config.toml
d_model = 160
n_head = 2
n_kv_head = 2
head_dim = 64
d_mlp = 640
activation = "swiglu"
norm_place = "out"
rope_fraction = 1.0
qk_norm = true
attn_scale = 0.125
tie_embeddings = false
init_std_up = 0.0361
lr_head = 0.0101
schedule = "wsd"
doc_mask = true
Each number is 500 + 40 x the weight over its row's rms, rounded and kept within 0 to 999. Layers, rows and columns count from 0. Numbers have three digits each. The size before them is the row's rms in percent of the matrix's.

# k: layer 2 attention key, 128x160, rms 0.0982, rows 115-127, columns 0-159
# q: layer 2 attention query, 128x160, rms 0.1, rows 116-127, columns 0-159
# v: layer 2 attention value, 128x160, rms 0.0843, rows 64-93, columns 0-159
# o: layer 2 attention output (transposed), 128x160, rms 0.0879, rows 64-93, columns 0-159
k115 102:470484496493550481483549529495505492490453443417517476467479488487476574496486452472511472458554442536506471496468579524447476519503526396471469468478489442481488426466521483490538543503479473506533482471510491546524533562426393523444447507509545446486515511482415487515489410512467479525514578481540529560440543522502539479495530500525490479553461499550515437450473452555465559543516588491520491491581479403503501493469429510469499475588556522518466558513536512516556506589478464
q116 113:461445535496474520565507442423516512465515511513478496563522557566547431545591504535478444481560456550434434547462540457433493489471548550530489462511480499491600489471559452542538493452462448498499513533545428486480536443520503478519508502540478480483482498471502485436551495488485408491491530505493474514534502536430581544513582481473465525482543415478506539471481481528420461519488547526493488508487536533528401519483557383489482458415513528512511503542511493538511486478536512
k116 089:589540505527412533480504543536486429499535469550533456559500528469449562507492458503581457529531525461544523450500484514529500548463401547508506499479528477531420475481465539494495437448513555412474550493532525522456419514458502484406500486455471467487508498496471453508512479425500510558501573502467459470581512513553509454593459468465461468530509457503488415532466492529491530501410482473463513425498457435460519500520578471533550524478509526497528458456521521474565483541517505
q117 108:494512506475545554608580518513474531493526450510542507538522526473525486492474515387504458489541514447583499516485485602489463468483420499449513567451530491495480507519552496465522470386471530410544519490569528513474503553460572523478467563498510530498564525439462438437521510455459471516514537493454405486502442544496480519464480478553448460529465537557502490457505540559565480544552533496577517466478499497518499501510530545473476552414509524528556507529507528482499458536487481
k117 116:480496500539493492506494506487570480417534491460513569578527469525466515496487487434445542471520508588577569527508532455451482490474531478522523510528506566431520551464505482474494502498496460492464401500522538445470437429524570482474450470492434558543541536517481506514470448536482467458532522547483509533457534533460540492531516520460478502462487482465504549493538504506543500486442482476462462528552494468507460512488351518455464451464431622450543484530555492570550430471509486
q118 106:438512552521598536497561467477498528472517482530527501501472482485557406487559474520513569468503495483471517489463456544490487471472481469453501573524461486523525499438507526500491476487535491515470588533466559538489500509484585506516516502564448572447546527475507534480453461485499579497489524503548438508498409461494433477505569514516419450475442493591549498479484408518489531460429440495506483453541489454458467474518433511450528561483473499394527582547473526505564504467487476
k118 102:556491482567535498536452546557501486439527464465576531483497535508499482486513471373471434541459516413597569543526510460479455544487542537486481521472489509513498461447444518468557486499463435490504472505532495464545430532468527529468516469432514579489486497452490568479424462487517499459517564436483507511389545434453488598495474500505571496556466508532520546525519504504476498430513496516426491494525550525499518444538420534520482480479466501542503516546513512511484568476550480
q119 099:498554546478516439491465498513517483488502520567557542461570498446526505578490470557514477490524527477506464542467521504613500510546482532545633539430523542478501525469469503465454470440472582469479521493520423589536421534508500467474478563459531465500439503501496488493580491473418503522503515446533498473477559516482539480492532477481478499477536517518488535519513509566469550415497515532568490461454554454456442502431535417547539467537489468464509513566501555534463546490451484
k119 096:435539455570488581478535510463492501574499517478563535551497485544524516514487507519530521530437484478523536472558478542455544511501480568515461488534450578481537419497495501480550467457472519509532555480477564461532510419454484533467497398535496517492528538524497523499497510458494444409522531556478461523517526525570526516525496460531468491551573556555427576483511549520567491591478520538569389515453485502517491526485557500579545501519475477478486472518480464503528482407551516
q120 101:527532506451456511490477511542553464593467459502464587502546485519487503554526466566478474526524501546521481445528560527483531448513516479467507502502461469472553505427522524565476512538425444483490455436470439550491524482559462412548519531438522581449489441533467520443486543508530477458586515516515538503497494536510524545476440459460465469521496452519551528523469445560467472550547537521507505515490494511440449529413455409473520457574499474486433474484437490470488445595506529
k120 099:607488558503508534512523491517480539507460423450432499529531462430486484513455476486478531537555525517439443565504490476518487466447462453420506476510484470480434455423539495516543462543494467558519519547537543516408483459473560509470519496517489461463440504507508543521519510551473429522514478515443459439496542470530557465540578437467493472499516489447506476512538485460468540440470548507555511437473444482548507427538597437505458491595536483459514502512537439531534534498565536
q121 097:482556467536574475471499514461510546519494559483462492481510528475493536511485540496506523463552512435559524459522544439459507508480408599532475534501507550461549498483475508530509566522389516475513455493538531542590534476479553494481520490476537491514517540470528506431475498507581413514527503501475512465528492469489549461482535542560480450540464547468524518459462563540449457517542434563496429542507442420480443528512473392569486454467470484527444556466501474457527484420507538
k121 095:533466525513442493528425539556504470526481505530489406531518468438514490493484513572520479501523536591617506545451470548528483464485520531462565543502502404471507521420509504470542568500536510511459587485504493490472471437535388537459437448463487469563431486581482514563525481534443472452486540504490519548489534538497552462466428488499454495509479463543494479459539460487572493503470525430477524470474479521510542482446526491528521561509548552489556481441507423491519497523469492
q122 108:485547495501549506458535539487485516520453503528484455466485501515520566437478534540527502496499452516517454439528477470467543553510425478547492584479527513578521476478543422517438543471488499471473458483474434482489493511424446510493536501445539483457463526524519469508497501511477546511536431471458548455514415493434472512485519487519500524515492476485554515500441615497558479596502501533525461493485575497579494491529524465510496484537502486609416476349537425505513570470514494
k122 096:485448551514500436474534540404510454507417538449493487508453493439480584475473497504505484534512456551493509473455497517464480456536554530514574493574459511496505631523467564546439490531504495463521527554465497492422514505589553508560470526539486538524511508444458504461520566519460552466484513570489567462494507564464495461475518540516538494516464530478437503513574439508450450501558525517480500446488494606483525529477535485495587552442515435499501538470484495489467562513463484
q123 105:512549487453504553523404505516452538504488494481501438451489517449502558503501491492476497524520445523526498512565541465519509450507526521525478442541475520474517442508538419547472506499367516530495507543486451532516472503479479479440559407462566519535528509590548513562469477466571522493516512468489470487539557463429459574515507448505488480524485491607575478478449500419563501467537545478454509550555499525558480508538505520548445433538513534485524503550437517580528563471481509
k123 099:484509526600483476429562503499551496501499492477525476491497540515520463478447470512571423533419533478431519395492548500465494558500535449428539512482500455578517472505451432463529503500521509510487562537511389512421477474505561542488441480518434451507529462517477439474456516514465444540545569474465550485444459492450504428461476505502459544451527492525518522487523518465447517489495413479482486488472440525524462457442412446481517525504510503536538579476525439489502499510505562
q124 098:428474441498548530491469523463456474497502521484481505479471448453493451479521516489395615532459526500507502461478483478505479499583546518504533552454490512587525530532505586418499492497471495451507473485489489416520527495506519527589502562505422523487509523487472511518469466448578466491517527556548561506489563528519529496460477469526515543499400540512518478497461482550553523513511451483551485515509557458343437506581502518454492482518516476487498545424519439505512524474441509
k124 081:450459442475440479550488577604495410526462464520513453466459496585532410496477459424455510461473563491463529534534508536528452446480489402478537500535490472536424473444505474501524523483530508503455538574583508518512505510427493477480482486515531540556469436559450552488503536437462503479447547460443473542507473467559516456524508485528476466528466494515506478404499467525502501540496518557506498498480474528588540496534460537540545550526527532556486494522462511507555538578459512
q125 102:527514511485511515520461520488456426518428553477479511506476533421543491521508574470525487550509550522468497489485520571533449515485487557477373490524514543573467495542514464507487541458491441482459454495509495521602486491485472513488466456503468447491520459557555513486620512591516549509472546462550488481503453450544449462541535370477519488483449481498443531479512543475570496572522546521532479475447487486450452533454470435518458539471463510466555518508461529562557527498539475
k125 091:532503489498454450543520485536513493425477448492477573515560387586517480504463486454482561457512410493510528424562464467494491505470453551538504527516453452420546480520494530546564501511548530428450546510473496511559548486498476533487506518455525460583484519521509494522437480504481395511482524536418454475471431476470485520445476496529500516527606572538451506500486526480544511550441517485551485506510523516559510530454472489479469567554497523578448473519436516481530520547508450
q126 104:494453550561481476525567452420464579527561464511491499537568594513508492489510537557436473532459555466476501519517491547420532570519522549555528498462546559462573523526514534548404478488469509461568520452527550533505541520541511564506453547540501492510538477487495480498429450484514545593461436441471522473471504531451463507481511518550510501488493448512467525510521544464509475494466508476446538517517565573448428487491515459464453545483450560479550505541534542506465495436563538
k126 121:452441565463524450541541474572515527493475506465551528570446447530451505420486524470537461449472537507483555439466502494471429467440501505486506518550538475473592504486520530495570557461497470520503466508497495452503498476456425545481402453458453508501517602450465464477494436606421479518527517551468511507476538508429552487457504521522451474561451519460515442479518461548543523575469501480505514502506456430453539530534490527474448480505547536487547506443515470498478476578484484
q127 091:465531531626569491517509504510466480507538489534399480440512514570415489541509505514492507495466562534515503570455476497535521498537491517466500497511544569542505497508492501508523426413488505474517469499388613519492488481418490520503477533526502495510524473534475504563572536454503481525402508565525507556542482480483459438567452600396486497493548527557504515512517533437520508566502469478489517493500480544508499418477512460538529477488513490522524460566571473469492469481480517
k127 085:416477471529527489431490591506478531512545524626489583486490509573550546560557506443512451546520512582534495518477552497483558490529511498487553520491491451570561527558599496479496481467543527500525516484435542547539509518500497540527573449573541480469513523533571536493476527475570531482498463527506511497537476482507515506503520426526480511478551535485447554558443527473499506521527476580527535490455491495416526450515553499458557448559554484522493522493434510464506534433493464
v64 088:503537449485483428524547484462463492548452495496517496481375532532496545471522464474570519609544488506557520508496520465493531495500527465428502499527538516479600488546436559473456470526479486498538436506435480496433598500518512554486483542496536455498504539535460502483456499418536512573500543565458465511486562519389543512549475661529489523473498473524472479528503475550507545457503509471519489463536447477433470507471497497489482542541532527499490522467561480477499480463513537
o64 099:507485537541521460416474524544526385515518479439535497484513479528481486539504455552476481618458476538541457516447505486599531506498574454510528429601514557510459493482508446512464478543513491512509490492440511502463484489444534485532496509504517430538538464569476487491522442513527455504473532503557506519550450486419518530539551463574465450486499548412432539567512524516506518534462557500521482488479485490507530471518483471563513589505509548538580548496475549551467533437450541
v65 085:470528372516541520543534576467519432484534521486483454510487500522470488498481454505521437484469527501538460544536464465499605588533490491508440464455533573547484523493460550483445486519469522526431558468489437428560536537531433557481487639454501459489501485503495498493494517584510528476534493560539476497489537497508463508513478525475445513498534449503575461465528529445498533478496431479514467512514523588585526508544510522502527493465570525457500451474542501496490543408511520
o65 093:531565473512538515508531501503523490506519518543500548515520565456505520565460490521473510551502476464513544545481471527525472507468521504405516534501523472482490493491464495475485471558558503475537527486490494478462556518505541488445518570431548507516447462460545457504510544542480433495487572452491499537534517557545536486446493533519560506409482509449501617518534523467598477498497515460551565534454535518528489541493407471487555537496469409543496510554379504485425423525443597
v66 097:545524436461511522412555579483460548512504495553510562536497504532501511519562498539537547516493463567512463505454485511522537545512476420546475489509530569532506500515520512484477488514503475590504464487417519534446525560542437559539456504533569462456517525516516552459537490508543456516398543564475491508483548514511454514459459526523498559516536516513525496506475540580481504514525448506506553550510559520512452546545510452493473431616488520396512495552575593497455487467531514
o66 098:468529485589522550591509512474457490530599480477547484582561546551472525480554511517497463519489491536522532502447461476490484510521529570486500519505492497506540500527503577485469452480491520506529548469466482524533530503488499424579540544534541387483505427479564492498498440500484416573513485388486503506584467533513519508447511496455460536502495438491536457485446501455485469543477501504486492531482435482513496475483538458540486507437530457601458553614424539477509505513496472
v67 091:520472512439447455430560489491527588484477454508504563513536503493525472527439557508479408512513516561435482562498514466456485484494571449544541511497477482526547578474450520487534479491509537494520492466448550517535364495525512498538481509485496491423468519407529530528558531471414576507501424523545424460463528495439483446526434484490544501532503462507494494492499474516497557478503533523505500512460486542454439456518507508483515503580525462577534527525477437493562446594522512
o67 094:519515495464493539501530502513489505460503457537460563535523530518518485477583504490546481478506566502493412443552517511578468508526467499458520475543583549494444454583470538505441460481493495496481539508519460502495535499566478547453463553520506525510557541528537508504489459508569552495495508473576490460467508461536521508542542527516465525460590447503482569486522456489414471486502470438580513435511632510500551505533623489514413551527545496485499538462573569493503486528506454
v68 087:512512536543488500491550503502467501539475519531509497490516548547399461491479470562503420480559494524530574479502525567509538601499504477548417519492542517509506525484471469543399465507528523494532496562551569496523533469535505500415483476509492495567479435431463528548419565497449529456547453502408580527548522449509457537480560436499574523553576443489610555512472454497525475494463468531506469478498496492558479502465494519459527480510521524545497432456509490473454512496481495
o68 098:454435484445543541520519403518491534565527418512484507495537525526492536452492504511526499432478502505573518470422505522545567497485480487501494480490455545491500504475503462513414556518518479534520498541510572604596503565401567505522511499466491612597502514482571513474518536495472518480547486502393513468462483524557490501476510493492540523546521558543463502463501551459557539470456507469519474540443513523469476513509467490461481485511465463399462523564503476471504482439455544
v69 089:472486423520488509516543476496508571471574537489466473473460506526561519465486521477416499528522511538451465503491486466548497471527511532505452508491490468477527465553538463609534512555451506459458528477507472530388491470541570514476541537447556500473499553542529506504421473474548510480493495436471514498556465549550521519482496527497519520472538464567406487532519523472500488507604500516492588469439523554591468514533483452490578492460560423504489478484456374513449498529478483
o69 088:448495490473484501509442491533575523519488503553539552493448410493548542429488462497504493574479535522471518473487549500495425519481471457480534465454499539537457565476536457531548588498525471473552556420540471500466496532502481378509509448476527524523537514487437415500510455508499514539474491525483513418499531560481510377528501469529465499532517459547592461518545479535505528484493462538530553427477513439532483519561441567588542529484467540478567489542520508491507493535486538
v70 094:566449504466488533464527539542538527435547504475460527537511518565568473561446481496475515507430556488430527492526502498556563541514521530483499448505506449536431461523488469519436465455500497513535536459464587495511547535517479502563526464502548488503460542458496504549503443462454512475555493529420528549481524492534426526526533460549455515577517533516619492458495516484498565574506514471496526474520512450495387548511458449459553525523465506519524434458514477400473494574523542
o70 103:517506494526542557445499480559444498396548516542490487552461526408440515522556459511522501413578543505495491515424499517454459447474456532487487437520429495483497466498612487565483527474527511498462539482472529464528487567459497528526480455474521491504554455484505423530523494470488540464450387525491468447498507535492484504519479515455500511523535436511447478525488526424481445505524497393460492506478546546531464571458456505459471510571550445525427477451543572480502500503488489
v71 085:457488520429578510488527461515481524426498455495513525580556513514488550485538505460450451525528523483503457507525533559531548429506481420425520424472497496543477587547580490459496523549532498502526461504462561526585482603525487467460467475538476478498508484524482450518495498487568500554468523454525494487474572455476608523515498440552468478516498464487501511514492446462505432500568456487499463521474448542509499518469498503485460446440512451515583528620492462509574527520547491
o71 091:618498520438422503541511571435514488518450457573539515526498501486425491432556495513514526527578475480490534520546533457552526485543525492507498603549521530533444482473444415507480570519460510453464538482500510465529513453488456551537428515424538520520466459418494520481545482497569510492483434434581491496479518543448466476560503542494536527502478507537475437550497516483493495475455527516481438513535480498525577462433470501568478493455512490441488481465521545522458582467505488
v72 095:540490427486505469520473505515512491523558477476545488492517513416426578507583513522532411529495536471550474531543545483531496329487456480518467454517586474495511543496512444467491576516525489507517468509490542503487517373473418456505474521458525505499463494565478518447454498518416464463539486541484524517509410488521510464394523530452527492486478465466469484507464414489489592498537493519505516521464543525506453492512539483485512529454507544515486464432497501534457536531525497
o72 100:488538495537503469507483527460491495536500504577515474501519462489512553498454520447418592503549474435502494456452562428546495486479517445523467557449434479526482578517478494511485528489471559553399500480445526550509449631505521418490535475548468522507518486481430477535533503483492507428533531492484541546562492544507494489477460513549442549511507589589467528502452495545498577441576508477578498497461532501539508451491527514456448536530495541508539568530501483542526466517468456
v73 091:457482524579521542521549503534513472465553518440552502474475485480492529507515555433540537483517533502483568400563486531486491509489557514522458549434457475447442508518484544466480448482515498554515578538501555517564567469507502519398485466500395458560516552460483514434507433561479457550533525491577485496567519493528498513419538540528503486506547493568439470519469459519498576549449459469551516445496458491493579534462527504526470530520525495478504491491431463507509475583522458
o73 093:499528523522515545559489556502434498549447539510441481482489493529589548496543391513487586519458435492513570508359473456533549475483469501444565446460470510511515504485530563422490538475543515513571476491548530479464476513523521532492451465465514531510438466506506479503446546467574571425466502451486482462454493488535544515559520468473470510502512532513457418434548482545553469502483490543454449508524463523468475579510435553499515533465534529486463478509571511489486468481553479
v74 085:516533535427446541500456435496535459562519569479510589439496488484544554541440511473424488523494478550537487533575472536545418535471455513510487478498481600462503505575489534528531494507541498409479490506492487606528424388530529511549492507519553499470504516496494485495506488446447428487500521490467471510519432597503501510416499497477513454477442499512520484470429535587548438527539493515497496522523476515512509513511481514560420533493474527441545531579501520533519488515513522
o74 091:472504416505438436562531464447419517505465508429476432533475435557495456447544536520553483499506516460522475431484556421427411481509537545479488512510505484473474552473525435437517444526484483464536519406570516564467529460541449452531502443477494448543488542463425495484558498482562522431532437585477436464573546501522530482482437516526447517529477437538528476471507489499480533520470517514460517558491513500475520487513479504535538516529561584499497493511483486524539461501463476
v75 093:463486529441511488515470508525516482522438494532502496488574442446451516503483459412522495463437513550510578541518498527494480491474536545502521605527468497474518511505522441462491495441561502510515485507528483438518522464510434485443474510477520514521510537496530466523556518482404461492498568566407533535489508491573529491488560541496474470565577506470512510450486477517507496478465524501509451479449492484621488472439426562511448500515493539517527443457384491438450587542442437
o75 091:506472540491547545493525456447522548482531458527491475446477476476470540557437538545529505462530402486510525489489478507450517543481423486488450544556476509476555568521483483482497465571497538559401513506512480498575567479538538502417503486454517529549520474433452495572520462514522469520491495536554427535505578464499477491536432485479468497517522570522501492428430512460565470468475516519487496424530552536521507529542483487505524431500419509549395500559499481508505432522530409
v76 089:501510486467456512496540493501533497456486467480526536556526543581552534491510549437481524495414531529598477518544491528445460533503489496500464510472449503496411409546454544528493495522503427497429461544443555429502523525537434521513498572501507489473534525480491515447547505524444415506539514513425487494449564514474578509470523502469504483541463587450369530471513490479487509535500504446560475492492447488470420498457581509505520548523472521509472497508469547463434466491420506
o76 097:454559447522542528509541567529521514464538459498496544534467467539499530504553456506497462503509451533465451556413511437436533376467463488441524527483451531452547496384483473521517500537499542478533533500461504529499478501491404549584516480463520468481512474541461516451451440546532422486451480524519451491466525540491526525504459536519545520499580452524497493517432518526484475484573519562534477493583567494544473478506491512520522423532564500542531422484438523526526483469462550
v77 088:508503461535529484508505516478501487499471480561439504491499476501494536527531496498462491532426469492544470535529507475492538527589482498520479488495535433431522441504501510572440458482491509479450566493468446583504506456541444525468502492474527467519505410496534509498430455422533477507489559548518515504560474526534527509558394530447518547547482507586500571564541551472459542432472488489489537517533471411551451483549502521554483502504599482547573525562601451483507549558543474
o77 094:513496482458508527438491501519501473546492439492593508471476470556545566491433531509486502549467533457514475444515614528478416491465534537471498477573522554497462505496490493534432506485534517509550467521469508495537438558438474535456558532493545407455545541501509503543472504513533515566533466488512541498555509507528528477513520510599518485591429476521564553550449546581573488528468524445437498534465529568485543524500436462503471497546417575511522537508467505464449528510503511
v78 093:478490496474469502546566463477494489510496454509533517565543528463516500455474554472423465528499466493532486443562529494473420596489451542461509488501609461440537474515446486450501526508469446512533538473497551424503516488481486492439477450514459517499524579489484525534519484546481439483449509532504385508419505565516487538474458459506519481516444455517568462470515526493499465432449476560500486545556434509381545509500418536498495527507478428552461527553483521506555477570488509
o78 096:480501503498467553457407595514462488528456561491518460483569460500489516457566479515530512479504518500486491504539514495515536546517508485509527485461452538520526557469444431441586530474444503511394549460493495460470474477502530499510499484535475523548479513536523585477489516525554536525539511475432489575510543507510539566585456506431544479523540504443534436544553488557485524529488523461425510531477583482425606467521495557571485473476522480481437455463521544489450476515470578
v79 083:455473553549517470497592501493463475518503533462526549510470478520522463486495461563460469516483469571458484487473460538478461486482485499452499512512447525546544484480518514563538557467572445529516569533494470533546477450520481485476554559494484505487491528470478543564541555467459451430540500621540466516542394518480544510455479445495475493476579491446503476496464471518526446527459476490548478513486445502481499453461613562536458475459538448432489555540420559511503472422441463
o79 082:461465431517457500491521517455522583501434432564472543472546564493516562444481577571486455504477424525545490428498477468536539519455465545485507522527529423471507516584515442509477475475480484518534479517571480474423527434517565456533554449516557493490524572520536545556513508500493432417443505484505466463537520542526467439487510491600465484539449542538539501494498464519508480481424476529420470463484489530497486563568519475519503484537497514511506466434479472560537513477426498
v80 090:468511463493449472546498390520539450549479472471557467526498473479485482542475556429461558517506500487627563495580549513455447561489574493480539473500498573497530489535486540442565518524510441506525430525492574476545492441536453496548476448451435479550497512525455457521531454509478483476518510542511494497539478525520476547464547515479517478555486457431431515445473508472530416423423511429522484515445420521470453438487505505474473502496512493484497525535490436518541526504524438
o80 087:575450463539488446525528533522525532531520592534447504462466481591481476441490545524517555456543428501475433504487534479482488496501464530538544520521544512549474469525546514495602532551429573510515523472469520556502534503481508520520516419477451448486462515520461557506537538494520534492442488518528419558450505508496557526517460544537535527438532519459543515479483510532479528561496472466487468555522614433560527500534487496504538561436523523445508606488474530515513502402546474
v81 094:498549443468562512472487559470520521483517478458444478511458513531516485527482505543473518496481490510398557503555514424533543526595515363457451485409530487475551539475537446496523503515557527463387595515491503530599519484508551489486475552479472462562481502528498513570541465474573471497490503468523470482454546457500445532466538489492505534427524525501451559545488514516463528503479492497512483542560484518510515522429521472563524490532461531417585487476554509479507551529502524
o81 092:479507476469431542515555484499498438420458521556534494493435539496504470507472490521511502463422504415484521534479491522488524545471480606483488534564553518560494480558466559507463529520485539415586438554472527526547507515425478534541482465537511504491384453544482543515554519524518566447517488530593584458475468468493513466473513509471456559545478496495495545546471541494563491501589494497430578564457518520525484502479496507513470519471473507592479512530508450463466516467483534
v82 087:469492501568515470498470498585506400454474512564504483500539454537489480474477521521403446522522530497525542543522459552520498518467456489538611521451470457471472517478487472524480579462542452545522432477516474530489530502499403484424443464517510487545504512416513528500503447566509515509557497447453499540510451470498533467467496477490579481541509423406459529503511447510492538492455350558496473488478521500482522521533510541468414477492507532579512515446477487474516481540516482
o82 093:602480500484544553497591500489508535540459459581517453476586456484519525506425452388485493515506462599489520379443467527499444507508484469444462521469476516495487491539474533470439538471589513593473490529499469527519513520499508511503517549455468532495544531515548510502486531566453557508537503490470444490524523530480466504493470482451539503516580538459538427485505589467517565482470529525511460500582490553543550516439563463518497525483489530433458449497480519492496497532525475
v83 096:439466504408415501508498567522457501590476507520507501523535512482526519490536507485545483511553484534571499514438519494496452375505504472514446486520522447440582521521502498517462575503424571537532474489597472462464621518528462473490546494514484481514467531419510500460551474554474524504482527505444493512528491546582518505518458478491467461455512551502502482479484455509459592563472505579515539523582476445472467538429491521492505479536473499463506514461474457450576486489473518
o83 093:487563551558509485496547510539548529446536533500522419460516456470548533587479470505506507514427531507467525455509538490551561540517494484544471450494488551461563582520497487441486514456537458544444541480465477477469548451448526466559469408511453509484555523453482591408493494513549448485489518509498436498462463430503404529544451471485459507537526568572520507490460451496488472474556518482512441557531472569443500504519478556527459541528490438515528547533458503496476440526455459
v84 088:445454495546497480549547472524493459452490486461490487438502443513533480447476420534486531493491494501524484550524499542480532452556591601527511518506415487461538527487507551538474546555527460478480512539507488536384466453505486509509484556533553499485485483506498551520596480435496516449553533576443591550469532613565521504500514502460509525447443554487436512491496539444516512565439510508487463504508468483515537534483528556520470498553434515447532495503478491445522519474601519
o84 094:496477460486536487470468451442516550480441432606494480542442461541493529556472558455525472482580512562414516510497448446480513472527519521539451443603469534543568494540515482440461519542597506530563566499463480478453522552474520518428541463471477499416507440539495474504480478531560549549511526535546505405519486486523458470445522529527500446556452534480489474501483493497525563550543493522408490542519493558493487479473520493580560525509506514511539482497472479450461474491498485
v85 097:478465485502488538475473442503508472425503478459513545508540513585520454524459536509438535549517524499509607417507523458344501475514422447495458454496520601470522430449473557487515528430498519498516485496520507587578501467528536520436476511507464529489524518444497513495515528509489442543515536509455487503466557473475476548491509512485520442453529493530561544510488485589519499498393498520494500481534569497467565462524501533533443502459482521491536552487547536582518498568501516
o85 092:510510428481464502540536502490459459488533509451465466465525457512513459431474497433536501451441443497529474530502462497538502534498522555482423446532472499575498437497476548480494487415546472421536456505479454441509452482448481574553561547469553459492510601486478437516515527523514480447532446580484460454515487465525534502578516505484558496554477501484478500525461515466457520498476489518514476538470513485541587471462442517523523525428564417490421479539497449486566507415462572
v86 095:495494477481501499466605529476532587384477467462452531476489536467473511506458517518500463429517484520478441419451512476565439441466470430568500388557538561528580474522501552430506558469449450492546543496565507499489517524521509453480540449492477490489473501502500497488461465424500477527465495591541471485455516411581518534449515501542478491480510496518522546524513511551445521499456498524527491450467514470498500515533515559488402501509450468426514526507492523444548530479541514
o86 098:437486513572521464484520587533465496449445479476524441576543479483554454487479561471503509438512402415415460463513520437575471524539507459526446537499492546572463463515505496509516592449484494521469493484474453523542480485526490491455481473580564507475505541500572487544530408514543525518465505539466490506493478522534490457527500466433479437448433515501551503450416500503465472467500465478472441539485486560459549569491475515469470484504543432499570477520559474460506527476453533
v87 097:539484481485424496501505473490448585577497498516500438482500545475485550522483557512532556471554458509536455577473403492558497477471522537558436491487465460405501439578502443472511542475477468550527512455564532566558451592442437488528601458484497459509542476457475453535543503499525504475525530501573511497553539490534492529469577493530456538544539547525440492490511509419529459503506523514536487515551494479514516519472529463494510525472520432469498478436512555475441499412482476
o87 101:455513460557615532456489564400513534508514473424487447438572519465484501504535476526476480493442471450581478513510577488443494497500514551517523552476492515503579536432543549547566558479519459500556464453504526485507534524468519546494459434539449552480507392471544528479471534432507484529488465525527444505476477485488544454473533557490527489468466522521594426470480527537492473465473512487519484469520493510520427484591499521520410489518449471476532453497507503560523525499430508
v88 094:528506526546556530462427470452476568449504508492488459510441523489517506484422508588504483494591493503569460525501517487474502480488456458495570464511535554505491510480587534504490567496453602477546572504495372536553465497473564502529512524484484503473485523541531502502552537508519531492513418458498435484553483446458525493450617471519532447482478380481528519520495575501443493465442511510529518542488499554533431510546540478502538478423470508478479489494521495515535517451519529
o88 091:451522460511453521477569439431522492544464548430500471452525520489573473517398550504543571554482517492467524505572500479444468516490420463514488512475584433535419522492498471451471574448475435499430542566480533544460500471540542505476535484543484508530462534447507499487555562542454527513531540521493442461464461571499537480501552483541498463422526474454469549453500558492423481540497513526483489506552497433485516476533575484449549534443488485503511473515483448524483528472420514
v89 086:521482452501420441483488557502523531431491510517492461511535493540495491514558511499468495536525490429517542621522503569508498486521423519524485583479577507528471471582611482480471491519452505500581465460430527548495538499420553462513535475546499537492512457467529397479453470485474586516540524559490450507444548465481519467494521407516478539511523490508472511485533522511467505491499474540486507513447508470536520532441563567556418526556494508497553580546509498461476456476520466
o89 094:507473511496464486502600467473488472487454446521507406488460553458549522457539455425556421498504472470534463510533509520538450472563474415493508519525493529521497547479533508575413466457532516530447468524487439478459408488534438474414417515450513503464583421480531519501523492471496525532534439476517528605470467541481461452471491559441534431503457500485508519484448541507526457465493496539466478481505539514479489408512556466565521519472518455503512435486460530549505528486469503
v90 099:490506469463461489494380552516489379548468480541503453531467571522466451499505507504479482512392539459511522451567460499478452513529509462464520550495529515547492475501436484435501533468510443557496474493504534506496498467522431498438477494492466540564487577532459467489420486526431540511515492478462476482519441468447564482479500483452513501473454564507496539471483466599502441493498449521457441476570442480501554484518444518540449583492448529494525521494412524547581487491467494
o90 106:562481473471512433464545545544451508486561543468449436469506453482510459490550537454525509497496419483530437508451513488482501476479523494451490541483475520435450485537491437449509536535469519524495425532497553540505478512433452498517491514491500527476502582497492516535606502515452401460517495518489533538533568470437462530492401481470485509546539587451465447514453485532563458534459499566496506559500534514493571455455555485522471529508556514545441448445474545510527555574574460
v91 084:518484548373526460507509564461499475463434552510483482485544540500528511458550499494555532470554501511504475503537469554540513539558504569550531507452477555521530531526480524450518463536402433455515442523529393594497470561491496481525544541546539520487515493454477533517462489479474491490488485499559485464507504473501474448529547523462538562457453588514439536505559491466557535481492473563480535525516437481534506490483463516486583491548469506477481474423509442524481624499448451
o91 090:512520537422563471491553497472532484507488489477520539462550513492495515527584547434480477523504495450519471452539572460432510483554579474525527460513446540483453539438491487460501534524482467446513483488533548489530578485496472538404568481493444536491516471515487608517501471468582528552438525527498502492513478435470477528435499518544531426504485457451541555502436508472468501474530499565568498452454539456441449542550490484461570517445493522559524491497470427502447561476547428
v92 086:544465493467529525487522473545489524551506513482577520481446495502467460521421565463497427527481519471516576523485504455459487471523511477513514511463576471488594486476481473482466512503503505449589475477566463439501513529477484524608442497557455465495564520535489545479515477464484496492524529544566483547486584452463525465499478586443541471534578519457520526541488610547548461523533520448481453465464491482453481489622505501543507545554497535563464534497464533539465556477495553
o92 089:484500517516561461492493540503533475582473484502477484502533474548537487555527515549515526464479477494533469518539456540502439403519528472524468440550538474552509393500459537510523516535517531548406436543564459479566451518517491448490553518511418458549549474488505432520521510505575466494453559552524492490486450522536507485510474413473502558486454517419459432553492539486465497470545511513573549588453495517532456528539502470533444463451530478535501557479483591484528502530420483
v93 082:500511522538413499536510560533490567631442547431472510447531474514524545452456493481507551472445484424507549481553518478604450506486455506511456504467438542436603575461510561575488524520590530508478515516487521425489454505520535487565540496538506524542477539466488541460503458539545530541489464483446537515467492596510451527437474514493490508532428462504544468510499479539495468511522512446531501469510476471439467477490473496512466603496502428527511457502515491465472515476485515
o93 087:489571564490485445532436494594474474467435533493506438482484498539454474538488529510422486491505561508512478420417499448484525511506463482544503429531450495474548510547469447429525499494493490520591527500483449516491498445544527486498445444502485552540522484543483437442501533499475519501453435590500531478513504511541479483477469544464522522480547545485524463422541481511474488472513517474459516584532482483416469501551516552498504477581478558429487507445468438459536387540521576